{
  "head_dim": 32,
  "d_mlp": 768,
  "norm_place": "pre",
  "norm_eps": 1e-06,
  "positions": "learned",
  "bias": "all",
  "tie_embeddings": true,
  "beta2": 0.95,
  "schedule": "wsd",
  "decay_shape": "linear",
  "train_tokens": 288800000,
  "steps": 4407,
  "dataset": "wikipedia_en"
}
Each number is 500 + 40 x the weight over its row's rms, rounded and kept within 0 to 999. Layers, rows and columns count from 0. Numbers have three digits each. The size before them is the row's rms in percent of the matrix's.

# q: layer 2 attention query, 192x192, rms 0.185, rows 0-63, columns 64-127
# k: layer 2 attention key, 192x192, rms 0.165, rows 0-63, columns 64-127
# v: layer 2 attention value, 192x192, rms 0.217, rows 0-35, columns 64-127
# o: layer 2 attention output (transposed), 192x192, rms 0.199, rows 0-35, columns 64-127
q0 091:474555468500598497470534435482557516384526526441485565536518476461509491521481521521513463508570600456469437536516487491507525517429505437527562558470503523502425497435465558531523503572436418
k0 096:491464510561440504442483548575508540514546531441471501514547494545483526514488513504479500429416401515594474424517505547486446520483535469510506463493429472455566550474513487497510506529457596
q1 093:469465517546540463506529468462480490516480486447503465470534502537508500530443516540532483517499490523489459498516558470482473477478547493482447496515488438532524531528521529442484557397563420
k1 093:516485479524515509506528505485496491555440575571514528562549561517491446481536461632564459505459527484563449481466450481530548533470537452438455508524381504506518477498465533458546453518494460
q2 101:549478589522555469514503541544517567486568517481517528503525472464476432566436553498518508526420429489500527518598541527536503552452538446537497498491469515513502528453489544472546468476536488
k2 087:417560491522477517619511461528469496512556418445512471519469491498519495483575519476545502482487498507470504562557448521411490462554460505497544555483506457534562454536517495592481475567520528
q3 091:519530504502480497465505427534440506506508517595444561608505483441484491592483521470528472516542440503449517513494537440556430522489532440481560523572454533455510504488511498517494459518534529
k3 079:524496487455523449510472555556467500468498473486532504491579507455478489540446483507456516483496436481553491512490429483434500479563574512509438527446575476531520454567527551559519440508406524
q4 095:490473520399467470480534482519517456509488447503457489485557444553508497524538489516525529470488490398482466452535519453472456484531515579528550516500398440534532486544504509503560451486569515
k4 091:511478420539491521416426477543477467508511521519524570578456459562502523519507509570416475549511513462541486449551498529497448461514542543433510497473493539499495498551515542458558512434523500
q5 093:418483516466512485571497489549472542566503536451511451535528523585460495586457583527478455448497481486527445519505569466430541491429544553493509438504518502536515464446470510499486499463453477
k5 094:496439516484490492527421466447444482509507452474491537504450427474493562528523492527483465506550475428491499513475495505545414524476464532479478494516524547367581431515521513433505544508492477
q6 092:501506599521433514502522484545495475507497531576557465595536516577508522470470564508506485516561614499482507504457506485455489514510512512424402458554487474454467549533444426458551499445401468
k6 088:493440515522452434523494530528463514523514538567448488404462476440504513526499507547510524527444464443482532534449485454488455484424509500407514557585498500497492529522463526491551457492546434
q7 093:463486532473444497544508495539444477571590539570507577487454573439511513504471505547498588461498530506551494504558583520545451471527503487496511541514504538461559568585538555585536487498516500
k7 086:493577482599492431449560482469542457472505440444455412531551464501496454482481473529464474536529411502483503497494451525532514476541525501479513460539523517458510450490457537494511419504457458
q8 091:508491502485543423506563458466539525510549473545448465529519516429445504473530463393518528555514433482415534414534551453487506534443415511512503549480464475483443493503531542470492474512550518
k8 087:527480468434414514539448525535454523479485459498474560491473476476522517496474472456497523514461468514424532519482523473479443478526525488568493523556480497482503573514553571542480549476513521
q9 090:478488546467478535576483504558500467488510519523428505451402527502411514492535594503486535569556571549515465485469468513440489455466543564431520493480518492521482475508461527550500498437470559
k9 091:464482497464516507511406507460502524516525561503522503499505492582474523453544449594548453471446469561469495512537493460576607519483540501466546491471527496532475537470451491552547493497481502
q10 104:491471557484541541524483510537471496487524477505496430401445464443481547528522506453520429567516547499474462507431528501484478446476516580440456448534501514534489500496554494521493499450473468
k10 098:527443456510419468427455507451493506564428463537462543465551489467430452514480486525507442482469463466506429532467494499433540477518491450415575518467510527581510516557491583496472429443567461
q11 090:469410623470452498444506514544464466500555495438483563444483449490452483479450477600487516496466434495489477545498578511530445515474505485478453498479553475457525570457524534515494475455530547
k11 094:493458530493528526506543467569458449523537426496452457500458515454526509505512478547506523474491448455482504467599472498493472411465474485570526535494484540500516503447510540496510435441548596
q12 090:439403471451521430521482462618517549550477520507515483475497501536463522518469545487512507485477504531480510511460511515549535494500512490441518467563530478465556488576538503514511527501451489
k12 085:516515532536511526465429559580527466443500477565575451504488514572483571511510503529530530539514513440482518430525501449570564499469478540514529473512430621446533500455520495418497498476458495
q13 104:456462517518525477540494545558453478567483488463512467474528501548437534497493558566477511520446522472548430549485521471550524491578515529424537471534523484479515415504485477501485522482491436
k13 091:486483499518555454511438456474480491551543540509525544444464524545432564539509425391539470484451468467436484435458508528430469480471537445467473434483452466478517493515473462522519503486528501
q14 093:495498514452496555457440452477474561547420467457476516539490527481426531461453432445492502465504434541466495515510519521443480485487500544463551591439481501536503479485494481470510526491529501
k14 092:526459440537525493440473483454488554556554530461479470501604490532518495517513487533522484459560668504498580509502545498508539469537511452535545545524491567544466460460483539598496487509502493
q15 095:471515450555498502477501570533421530502470483453499446533453425438504466588480444458545518437508430540519506534478515493551478492524523531526500498519544466511550486528514564563485571526597490
k15 090:485550455475544501539395450475557487547494576467535523441552565516459473484500444548420500502555501485521453509529474405511546571502491558515527503466519429483511431613515521510456508531410531
q16 090:508510512538479570475543499382485487468457506496474502453524473490616509355507548495503455499493508474541554484490528490470538454500479463466523464455486502477373456456463564507480523494433519
k16 082:592517562446470557551488506510522504499531485462523428483445540537455549491476527549513475505428487502492427483552463489490486558538542459522530435475539508543511504492483508554539507467436454
q17 090:504570571465481427563531484467488531469500492536536417512424486505514466512570497574491499517434538603573454528504526410515536538454466498527457483560520462445513493534489474501477532519513555
k17 092:502464511470532436544491533471512575502491476447532507440461511471447506521366505496527489505470498559502506481437417503410497470453499457539474528549535428460509532520516533542565482497476527
q18 086:425490537543457496488443577476464510490500502470492495541428463490556502569589481558471535479485431469504499506501505519455513498517462489514570582554526585483600554398523548487481493493523510
k18 081:476475475512572522517520489490530492507469508507473429472566474506476438547404494494533455504457522405498479500559443454436460511564459532543494475432497468514457526490550577386508535528494535
q19 096:484447443522457518517493508492587481486506530396519520511489453461478528575473500492566460554549471470443412441528478570549462450508453546504488488488446572514465495516544442477484511466551530
k19 090:484520466489524511476472425466548525406454517570395510595455502557523544485545551545497430514448508464585603487442505431526499512478483526439544539515575541497534491471476447484565547553422437
q20 099:530502505507451488478520518580536491435526518519463551513524404487447538483561511425461485510485383508523422511520509614570473507500462521503434469443497592534514489437516548500549497502463439
k20 084:490468526477587538496530449534513514477508483504522573525484502547502427584491482457539470524539492451450538492541489568455546422501482488474574522494542488548472564475521539564539506545493524
q21 088:416523475492507555522563421472480521477497509441535495538464562524518452447475509446554441474472495532509530452523522498618485516509402480503510503493554546525504422407454485547518512497470483
k21 087:477534495483501434556474505534489455470512429485592495482474477505503467445597443522520561548450487505459493484502558501516483472448479427511475472460491472449446468528518585497508611503498442
q22 100:470510524453513476435574517512545555543457473500489480429493543555439512513447496554510554500508570447510442556407545476501479522481563543460465523451510461476504528521567452587566550460533486
k22 081:510424482536502524498506513526428507514496448537476442500583518570513488492460504489526477395547512456542532594567595538479537530514409539529557510459500526489532502517489602487456487470552498
q23 120:548521533544489526563522469507533492477525555506464535508503504442486504472480523421489409538494487515462559473524477446523521590485427435598558525478511552521514527425443477492599456504472490
k23 097:558494521542489505451534551391466548550553480429496471492525576504483538505449499398551466474550521550488516504500492485493518456530485536456532580498472520539443497523512456510512516559486536
q24 092:497491523484431533499452538485452494475460497498489446450428487517429499477420506588400451473453525453558483492391445477427477534495537517400470517489507501516486467560475476529492519444517505
k24 084:470453514405517565534460458548446513539465509513486498537474533509528505487549513514496469519519469488510503516510464575496589487509528522494541520569457495482445496472470394355505510452487452
q25 096:496518496510575502541564462525516395420459464561453474549492476466556487543473493505565440515535567518526511483491539520542468600496536523597469490512560484507459570510459539504498520540507562
k25 092:536446509502427572521480468529532468509525462474473433514510526531557529487501572491437515464497488465485549418435517501448507491447411439499515521538515517509519518575464461427590521544523517
q26 102:525531468467488411524496518517475543477511495455429454513467420460465484510485566469523432488444514490463487555482451460468516485482521525463516489516538510530521467418444439518553498498486448
k26 087:454432566457559421511488546517403543523505507530576484412490485503446453487498528481533533492519490500473522517471519468590501563452474554457489616541519548534501443498548558534417505505541528
q27 095:504496478525498443478555560522492522477492508455498549490455480448520500511552417427544508508572520528456570498533519532491496517469406512610517522472472472485467498507538478522436503518496594
k27 091:517526486476511474522494504502572490529456482464491480441581463508432505475494472559491511481446481513448441469556530493558480546484433462551571493482459588451462515441489480540529501476477509
q28 090:436507450566530557422481538554488518447527546556509510520510472463537449503548438496513510471463406495539472513543451548493471456459470501523513469563523506495448508509493515465461536462484540
k28 091:553551509439456550446448565492557524558587506411460479529457487466507526523463552495493474576555536507519445459517504462564526473507527542567483442509451546556489545566507509510499462509462511
q29 091:456512474483526587485526417479506452445483473517544469500486633634525511507561546505478493590430468490576475478484504534416489463547479597526515430519491397470507499517540454488507569503499496
k29 096:446436491421473512546469457533469512484486587511534526475491447504494516486493477522503529533470483520536509467518514510535374499503520487395524480553514486450512439515554513560552502474575511
q30 093:515449510444519464453500478564410509413515429514490474499525560483444528535437591587499511449514509464480389487502526505498459469489474515435451463561520487457499512563432440455490490512504506
k30 089:487518522514534509496451572516515531502504478517450497525478483515515486505540540511519475504529417428448471461520363433458489443527571556521482416557526527442499500495546590487472552506510553
q31 129:513465524542515480523491495493493550479362456518485501481486528501467467555426537602504515436474558447534448562474529503510479504467572492478483418534534422453545508579459490535421521480561500
k31 095:508458555548575452494463518466539517548469550471555459540501519591460475517615497464473615470419495444538534469511462463530506483495488549485479512491389464446488579441487445480522505504487488
v0 118:558441486488555478551528424491492439477513529478476500475493430529491468524512478471462468489516516495509531459438513492550539456523517495543509509517470553469454590512477513500487472552473439
o0 115:476484488505457511411487550487518487461499450526548422476476573542481526486451558551499501505489569441512441498379481461421454484466533531452456474493506451479515479537502471475475477459505531
v1 083:491471458545501486523481465605508466493534547582515505528499437572512549528461501560513490488480473500456494487530536480486533425437454511549455524469525550518539508503447446507516518497398471
o1 082:440552435472523550508480474387537499428418496464482487503462531460534542517592454516539516519544505577492530470451481499486448507564494543528542516506489435503425439550499527494401455551566537
v2 090:586503507574516479423510520475547499593485466587509518455509511508582545485514541474429532481468487480411490564493542473516527446481558499524431500478509496512502506505479523490537560477481524
o2 091:429543498506476534545499538494457504479513558462518502458535510427416540481541459460563443555497540518551501439484462539470540547495487558526548548463544521510535487492463512526479462498440429
v3 098:490419459525519511559495504558491514421478499510537449477503488547581484537512515448477452481451501515505501481427518475402490520593458457430565486505535514491585480493492463578536483476581460
o3 099:515446502528469501517478502490512465512447559434486520479494503521464508503496463624542500585604518437520466475523511536585473417490505518530475512491521445447510562516498548455427441550477505
v4 090:468438514490436526551528478449514474500487490504499504509450596509527450401517561482461482549434502440502527523472496574492475520552496434501565495526508450538484454513546532534484518514413507
o4 094:574466446513497445517495516576466548482502528495491576513497498400522472512570465522530471485548508457525506471496515481527557454521489483463459547490529572543503521473505488467463455550573460
v5 089:497504585451498446522560507553511526486452568532500445506464484433531518439535508451523533455510536522483476490520492511560492495495464502500537585552491449506456428533508479497505429518504538
o5 081:510477482481568534463446516500434531511460525493441519521493533585481485511474493528511523495479443554412517556508540518512460502478595524495471461476521555499459488469483516487574529527559563
v6 089:513462533446527505525462479510494522507486505483546493495535489481532533500462490421489480561502543540531485479489511522533580398480450539535579473539454554539511512496531407387460488518466529
o6 090:527535517468520445446507531454473518555450488431474551516501527518495471539536468577491518430492460487407513543495501472459454519515547422525431535440519478480462537541502547518457462483579443
v7 090:515474466515525557468461546479475512503508515523483486555463525443492481456498512563447446440525443570499520540506509571503580468527496413484452537477472477511578432430496595499462467525550604
o7 084:437516532492483489505508456508513478593511477535575528563479498548526492490482475529508538500512528457558498493463462456507432459386447499474525460506541522423455552523513410499475462511448435
v8 089:463487519528507550539482539505525491552411525516437509530539498465548535536518491526473584459483449508549465562457543530503498531517491506524460475490465499475514579449478407509440579523443614
o8 098:547544465502484549464549493486519518502623536516455510499496530544492462493567481455492456562509518552443580410568493478544471496488455492442516519502501551495477481518589521493553533446429436
v9 092:504513457486532575476516499447516491571562522544546502551587551526534504479517486550449557570492495491606484464475495553508532467458558545485528471473450549504483465459491528547416513469485492
o9 093:565529553434481438520562500475477568500546478486517537501485498463480479492519511494450448453461547509474492561517507476500587534557452416544524496495554519471524478523477402417541414513513501
v10 085:549563585514527550531488476521428499486480516457438489480477580483434505489469453435526484517518483444532543506532474525496500503493479488543527557579531481473535512439468476455477487499417519
o10 090:459431470428545431486539505487514505529577523478512483440493461611493466475519530589497508553488492514542476540546526484598478480553510560483481527423551504537461474502508548547529488485431438
v11 087:446512475491523518502505527521496543476458456503589520509436417464536491503505473508457487587439551556514509546472515496594472505538504419437514489508515539423481440513582521502455473486547502
o11 089:522479535538552505557503448451467457503573505582495457499552508470517504487522534551515501475531484407487510418469562412435499500468473517506516506505457507457532509473445474517506531499453556
v12 094:542524509495459484555464512494426503509418440485539463507459526477582504512435426528561519518534542487511510495482484539535495501468435527508437547509575521514513454548511511528483564544554572
o12 095:507503525488499531486509509557487508508518468514529545588537467491469556560500556441410506502492465553503516485479545516430461488453545515523550550509485517555504482414477455535542455552500556
v13 092:597465520536469532517462489465530389520459546456498472514490502539517445521483534516531523450483475453514481501524479521444450557528501489515536564505521534547468538530486497569396585475547473
o13 098:482473521524501458533487522522457545492562490533473504507486499419458519450500526433468471543519480540534495499439484490463513491525534574416447498519515506499508486446473533466612426459379498
v14 090:521502586442411555441446525532444446465517511477599523492518458539466514472473522389525490542505505487486459501483506550483497550503465526556528465466499503475475478542550501470518534458470437
o14 093:504469434512519374539487493482505529462451490446433406529486483463505526515478485554511518473474478532540516485474497455516509433455544433530413484530454466505501491534481499540437448497591562
v15 096:450465503540498444483496454562568484492527554469533573527549502497522538482470446524505467534541412486574480556491508536538453515500477522507491464445422496574471491462509462412497466558533495
o15 093:554523505402464430449510510491461547526468455535464510530477520477455477534482554524453516488479530498469429511487458520492475485512519557498521542578563498451621550563519548501471488510478503
v16 094:520526569460491500473544516409501497507512452554527557544510454476524579486537469516535484468490528543541557473488471621615473477482472423503423437440526606507533523523533531394536514580540540
o16 091:452521478499482476516446482531432493473419522534466452572462536522448421522442540561492560469483461490509435575455481440445508497445540486449570551506529503504536532542437435526464500520498562
v17 098:497513477554495495554624517518472487508419491501544483527513461551449475545480451504500461451492417498467523501569580489533495427536507534548485518528469475487484538468508509443525474484443614
o17 099:475535506552531554448402523499491498515537528498430484489498586450500501515508529536503492519500464531496497467461493509476461487432519522479541504468509506540490454527507511485554509506486472
v18 092:442487541557518564509511499515465526491467512454485451505417492440517455457469543496532578561446476414489499517455548549551488525489495494467547472505458440465494474424518468462521529490573467
o18 087:561412559420519434507534487529424518494613543522466499433589477507495531504499516496475537558586453521494512480569507415514526541529532457458447455555498456526486508587528498441466479517493517
v19 093:520497505468511533479518489502542467468440561535555477456563454544493562561528580448548467489557466473483519537530472513411521530519560496502503409526475502448504471468400507499496509474500465
o19 087:503514495558517476534544555507497471494511511464463457480441481423530496443539403542540545555463522535420543467510524529535495460460480486519495516495433478508498529518584531526499437490540544
v20 095:517510518489442538484411513504490463542488466491586451510442518419494510543531437449490516545495528502564523528513462449417502500566533500409452467508473477501492480497500487502524515441521501
o20 096:533521538567561555530564498439518525490528541439472510522505508553508503461510512503513477486451455501436504471547496563491515482484442418489479524518487543501531506453545529427480498477439427
v21 090:518548483395559494514496550510475523437524534530452468494492534436496427441497537470511516502518470450457479571507457500559438567498467532545449529518508528548519509486488440467487450489567425
o21 088:512443508497519465455508485460524527569546510548512500456502484532483484543495470487540545547547545548504458512543540499509571416492534533473531509458534516510456517462508563566498490497488538
v22 102:522520448481570558482535549440535494530492447490504455532582449548495521467414449552482478513555513459510453465494483550486522506418495528530534469472591464528598491525504457461539555514449555
o22 108:463490557537461519433428460462446513525441495545460520516447561536469487517539550534487536522529529528527503468504561517551436536586525498520508530513496562477492490563471427567520535517500481
v23 093:534578518424426514524476491592487534519565478485508520541428545555466577583521514545467496517552563520517437456479441435545510478460481543486430554493491559519595512515531498529542516520513518
o23 087:434561546497557508387466454436576526515449482512499491497527454478531412396498479473496489462439500472503467522511509609503460471555499431455493526489508517441499498401505490492411537473543469
v24 085:537544571488463587476508473491512462578419506512486478441523472494517514474509481463533456531448544493540527492481456530410380623499531558503544485521458546512579530525488536554498512442509465
o24 090:454431498537569447500505620522435496443567437488513483541478526508452436501447579494477483506535469492516548511541565476575558469521509444506432539507524458536496503561484488532558474565544530
v25 090:550539544568500580451507525443512538521476483512468514459468528419496497554436527466510541530512485552535503469482474436451470524468518523448523594545570482484459556580451447478456592550458525
o25 093:471484517511477456570516488539558517473484512346475500532502509533538513511490423494489525487440510510493522581496526554537481519484510449557481479383462464526516460436549476616534414533568470
v26 091:511483447481515520558501468504453459423517528541476531462453507546488554513491520544508549492505488475503533536522510455499509539486519508478630437526508526469466501475529527457487518597510523
o26 086:461541543490454530439450478510581525587528497520463509550511487533493481505502514472432441489442450505496481473464408501484502498495475498498483505507488531482520472492533442495554502397467461
v27 106:525515498493478483550479500550503518433473497484471487434513543412535488457505498507489528563474536446452502480493452543432472570514512523486512518513504506496432483553514502571479505490516491
o27 103:523487492543456448500520523547555499521516464475517497575477410477472518548509473423471425461486484539500494500502585509506475491468422485520486512489512554545518475371524484466559530478520479
v28 096:519586517494596465514430506465446477516536549515431488563483514426538567458485493494551494511528474527476480539580586447547462497524458551552534445464465508484414488497436516439533446515544464
o28 099:475376526419417492525552434548532481496525505481565519445543468552430479482539536561447536479501517505511540454460526522560488571513501554443488488483546474484501499526564496537465476467498577
v29 096:510449588488474570494514531484434413501502528534484517436460528465435532556499483463520507457526480568478533468453533537457539518587481538483515431508484504534536581521483497475511479500544412
o29 095:525541438542560509488503492553537488491507492489508523532491556506478499477551537480529463551483459410527479474505475513522481447472464524460519550514534515480447463413542526457444439434471451
v30 107:462504422471552540499442540439473445479579529496445451475500448527497489576527489567512463456530530577507475438454477530506508509545447489530606481515502467518502478495522510420490483588572490
o30 107:602480575500486549513563446489551509628442498527531564529494538544479506476482495565491481441560480445577519488480505492520439489481521506446466523514484448429529556536477511509466410453440456
v31 096:466489494516473489515459513458531533578524494486437572474492498555575479563462527479487451484532505523510414522487448480556533459488512485500553493476547450448566476616480579493465487537489452
o31 096:489542457529464505444587456459499479420506485503502501498487489430534477404484470562552533515541532523502523536466503534499458461502492528458467534502467545480474536425516515550500536494462465
q32 097:505513553540480442434546582579480583532479453534463482466449491539547480539496533556565504494534514566482479596483525417511518493414533518503480477629540431495495490555519492535513493413516464
k32 109:483545588546497501496518516460496467462481534551432515522479458489481518502496533467494506473446462501421539558546505484451534450499504518478500449550487480480419447464564494482559486497535489
q33 092:529478437553500469490516538537515529440469454540485489538487493460489523443525504447523474477570417466491471439485442495437464459541394554541498456506501513501490458462529505507460552456431556
k33 104:548499533483455538470490433473500604514503550493426488475475534429445554575483522452542441479511547512476492508547538569505486532520506456511519510498514499544465545572461515464477518484548495
q34 088:485473533484484545481594474568495492547499483477523495499559489553549461466495517545510520439584489533512495486539477473597502457548525559531477532450480453461516533440533501467565464495501525
k34 099:523537519510495533502451507476454560505508529445468428475523497470463517516488502520529468545494513550527507592485540489451466476525487531495500476491536512530448549473405481485494580495570493
q35 084:456458477519471593558496455477538529515524459540499501464456478517561461538538505450478515580546569510503518483479526530607470507482513505544489449468514520533484518423506489505462449477503514
k35 083:567550450525537489458566507433475517448455480439471437494518562482479540488452474525540512494509456542528541458507476491397543516521530485554491490509521545478527492424510498477438507478507381
q36 090:432568518517494557490475507469493542540543489508482493468454568488456561510467549411456557501521536464431541519458543541421564480521519483543558494489491520482457476507516472563466573533534514
k36 099:535516453512500507511504513521500463469454485499496456544505511449534546508502543487550566574487459445547497438481414459499479450458516538444504451460468472525484506528581478480538492512487544
q37 083:448544484490467457515497527498459444509453466549447542438471517457459553495576498438522555525444502460458495469495447489429515540461601545506461398492454487487551485528552499466514488496525537
k37 090:527417468506557496493543414543567502482487508481586505547473509465513502501502539495458496556488582529533461464577486573547547469474427514437492509459534572466454465427510540445515543488516468
q38 093:505479534440472463385509545514474406453574460489475480527531499493629481453473516456538482490549549454482485523496501454523551449498548491495443478505442452493498437469497518540404499487550502
k38 094:434502528501502556541486513472543531480462535516547505546531474506502481543467511496497489538486513511534478498499543468511564549529552490447492451546479469520472566528533430501547464448472503
q39 102:474517447502466525440517406479468546497513466516484444468496503557485544580480508507523409476543451498528437511449540516523489474534448593473473565489521486476498536572478562446513524485462507
k39 115:499495552484512472419575525473521504497524493441452448529501550455494466572536510505474426462528498567540459511557488493496514513522417513552478472482519482420531480504516522430532433474543453
q40 096:531524544462445485516457502377485505516490483521467495573528495532508471557441488523451469471414537478522528479516494525475518543465528412473577535557539490550509467439508427475457522521517507
k40 107:388526496446514475496508508568528461491500467480487468472464439426422463519433376508506510450546431560532531467539473466553512488518516465463481531466505461469505495458515459496489431518483551
q41 085:494522444516433530493505515487470515545444408505557476462524512428517532524493507512510438402551470488528481508482508504508496407538501482514511503566537605445527491547474498504452514470513490
k41 099:466498537503516515469505518515517527529524508512548541439469440516464496554508479485530443471472532499529537512543413486564483473422474550422555448476505480447487480434543490526519421434472504
q42 103:557500366503538574495506568496480527452508521486535524423505546571519444540500545453527462447537459532496545439479464511465531501525516506471490532422543548528516488539533587503439484509519556
k42 103:512554521497529453543545442496517491491486546449456468472580452484456508431524580525530443573497525455468487539465405502486516446444516509518543461548520490425487537512497508515506516544518497
q43 088:487482468554497501505487421470517551474541528518426553469509576449530519564468516390550506493527491553449447502571530518583477526485552472515515525499466526563508532482440502513531545525508447
k43 087:509517515553468461496560527519495477515515514501457519527506464423479478454539493488585463504538495453556389490527444500462530428545463545501548554473520561478545503406497486567517441450505493
q44 101:562478485513491477511507522467504405539476466546555577562459539410563465520509471470521502544523554440462480519499490451489506577435521436527521429528442551514559588495528455473463415507533467
k44 100:481484511549502456497370426468517508513437460475491518480520486546475505490482456604453516490485584470506511524478550532530532550495452482558394493523457455550530441508476437520479464529498515
q45 098:481553512539595536427463528517477559446502523520504566557543464461485477448485477498525516554446463434511581557415527476511535523508510396520510477506467497537481451469491488462512504472508452
k45 091:535437469582503460519481543544570461417472525516521461381509483534451520506534444523425496450500516511521482491561499455415441514552465520472536521474583479431510433545536522523550479486526559
q46 095:479399602539478496552527511502461513506465482534419513493499510529474444490581511548500527530507550521491525486530493514510487443480520442463476464524582442552530445433453545475578525506448498
k46 103:464521526501509523457545507491543494546498492508513498457455551472538491460475357504494531402514393528472572502475505494459490430525432489519441473536554480480516458493515548458500424506478500
q47 097:534537484482513505486525506435499470451515423450507496565520530603533506537473471494537432430559545492541502480473500503418513441499548538536499505472547473425525587468527468489531541484527520
k47 095:414491542514503506488487442528478521496535549483524504403500466475512471560504581540502493460415500545551455512525509566597551517507471514423496500526646552518496507444515502508523454536437534
q48 088:502532562464461543471554579505435519508579562564543477558496512508566476509486539490559563510495465559540510473535517496442515541501445509460563586633513543464487483548478576444473493490449519
k48 093:460482491453466482487508511484442468477456516568514537376540412538458525481495527486485574561444554521490523535514524426475462438465545529429532539559519535546513428571495500476503555436475507
q49 092:512595487544544504535487536474514440561471481489530471537457533486517522515525507495435521483502486423464460472506527443441439557450440600527468503550406565475629487537514534438499542479537520
k49 098:503498446519533536541481509454564515476490544592507488516483568452374477499441541449398521572495503509442475564468473546530477472491518503480512517483491440506535445471505506571579476466536564
q50 087:490510437506497562532475535418501526512415472477484554556517562474390471512515520532443530485479551527572462516494445498448516516552591576473573476467477496515549479515513457545495510521560532
k50 100:548474417491496490452553497479536463478501526437487502531512468408498514457492478478482489478548542525421518466554462552586525542505519487480503539540471513444436516486504505470475473502541552
q51 101:551498470436449595489488528507425553510510512501578516462480536598523498474510469451467497428530449495532450523539501517417498515435467521543517557441482493482515548477490583484533540474457494
k51 104:506510484432509479540477543530484579524479514465411576544530464461433544512492506511534475490505469486473424513442489509477526429537518502400500579549465473460508535539405482520512570496481479
q52 095:503478569538534541480489437441503578502467507511511513497500568540521452475481512573460482522455607558460419488556494560509503438510497512376525504539587497530463471512444530490521538548466460
k52 105:453484491497491512486564570473508540532561525522604487455543467459485480513490506503469517481569514535463581431448508484477545512423472521513455522482506557460487550534509555436451442470495461
q53 093:442463482554552434480493411493495562465405506463501488509560474560454552582529518563527578527501494437501461499490414456525536495557497544521533493469442453541471519489461529495448513512531502
k53 100:497513412479551402536575630486545472538526541436404552495524506467481521538503478468497519459523427467459531492535441474436511545442496505492581534456472587449537466492513484403489489496561500
q54 082:517555414468528505497518520483514502535503470491428434543530540456473557510459437521504449471549493517564490452471503521527569587547476496479509510551504541467499493487487426514517477566475412
k54 099:508410494519474555455509446447487521464457490544514526478484505565574467629545472484529499507512533514469513504533542517511460513508458454511485539531520396499466442489513496476558467506506486
q55 094:502450521540555525518501511478480485454475477495520533532509503534478495410529585501444502538514557437437534432476453458399554529510538476468517520514499488486458585520512527484492557581529509
k55 104:533489549554531504502560494428497525559542480504498564429503449457465480548462514562472549467507439422474492502491460510483538487541631515454452467493469494444497509477511530524487465448518517
q56 092:509467428530500501563504494457504519490471430523472449468467529474527543524419473506487550475533495432510476567466535442384552544534429545578511520496515517491515575605538458508581480520513537
k56 108:549486497495570498566493468485534473575495494557436451497411541539459395489456453514461476489447583486484474433482413539534515540470524493483551460460470525502510410448485463433505469516488440
q57 085:504494492446508479530476512456528386516505540518428476515515426532515495526471488481513510523507499449427551477499515496551578474527515507538498557413490525553460498468571513439515497403506501
k57 087:535568462502466546440424428535542459476552449514475481510460475535475482501492484497553510518446546620455502544477515460455520502489524457487487461528436539503511488500468439452536483445428464
q58 094:506530493537565507531493473523491464533533564470461567498492516473479516500429406407496475529580527494550474546524480525453470448463485455576538509456499461602490530476483577568537524504489495
k58 099:461507473521532483528495452549515612465511525427427437523536534561478475481517523583531559523495506495426442441507487558491492444576505566533550456538484490489526578510522447516529551506509449
q59 095:481436521480465493462469504472466496444448519487459491444446525511436527561463367537457476539492483528471567492448433477458435466524463457486531484538497420482504470490478526461531471440494501
k59 096:527460518444471456454550489519438577536486470495486485467517611506461429551450469480544497467480503588512536524531537524460495528492518421438532442513514521470490509501463475453476511497516512
q60 101:420495454579447476543542451443541538591549472482519444430507552481499510489550513519448531490525569570519498501487512452456545438510530478480538426510514425467542413542490507509604554473538483
k60 092:488490497444478481550571486492491476441474527519540496491526514527480483563471417513497474494479488462543566513519490460574433552441573517495503512539464446494448464527515478484485536512471523
q61 088:495512502481486510547545493474502486467545484446492442578490517492520540481490541512586393477548527519539426478460436491530495506528454582494491492514500492424527495513486435451499580524433479
k61 095:451512559426470535433479505466492468489467493454546470455528533547410421494560489504491541515525465501508499512502507474539485441495547479534499521473457514481594517499543536507457483495499537
q62 095:467529520490528504498462452464490554472473517465497396523486485484464492544455544485490563511523498500512538491477503553558475496483579517406506497485572498477522526499509526534463566543501491
k62 104:501554475481486534423535508535497467532579513519532504497550496539483556471487499479489512438507449486409517511472419434505483437487480505481436439507490450446457462602496560516523534412519537
q63 097:459514500501509558530522479448526541514526494511542553452551456403461461459488475476518463564507532490486458460482545465540508507537417485598521472408426490579530508495498509530520484484456578
k63 102:469566473528506432481489460538517499495507492446449519447541542498479499449478539447491423551586509510573471484395505547492508490511474539519502543547493490537544439550524426542473464497562453
v32 094:421503537488483464513491538402582450490522471474552489501485449442447533442551495583539564466611476500488552516554479534472463487444470527523445471523494503556530528453557444456527495444611535
o32 080:545505447494520577558511486549470509503466549471484439500521526557528500529475468454510410530406514518480475466482480441489528598550492465540513536526505451424509535548440557529533476563448435
v33 090:531453521506475413458541556487459506548470580538427485516546499508453534492481464466519466483474484532511511500501411474504526478486452514536470531490464477388447475507524513525540508564528525
o33 080:517542526527547547525473510516508539537523438503554511472425523480537478566501487495490476495511525475471497493501613513457498525519543489491535490517507563555548509496490495479536450475507535
v34 087:447497490486545493605501474516510467447504453528495553473507513464475524578505590476531500564555498467484514514483480498492488509542442495475493462511394504508481526469564509547468473456467428
o34 078:542525489532414492465517525510505474533487550430487486555452449514473520488511439509472515472432499510478510494548500462487526489499528493506561474471540500536499466474424471496580546531522494
v35 092:497521457473568552508583489476508467536518458519521478513475445482448527466539445476561553425498540489512474480491507387498546441507491489452482492534486539476493529465573524498515511477489505
o35 083:515505506476462496502426462476502490447486546451491477510480505539555527519482527541438500510496420540504548519496510551496491570512528496578539503456502469556433447535438464502488462510504518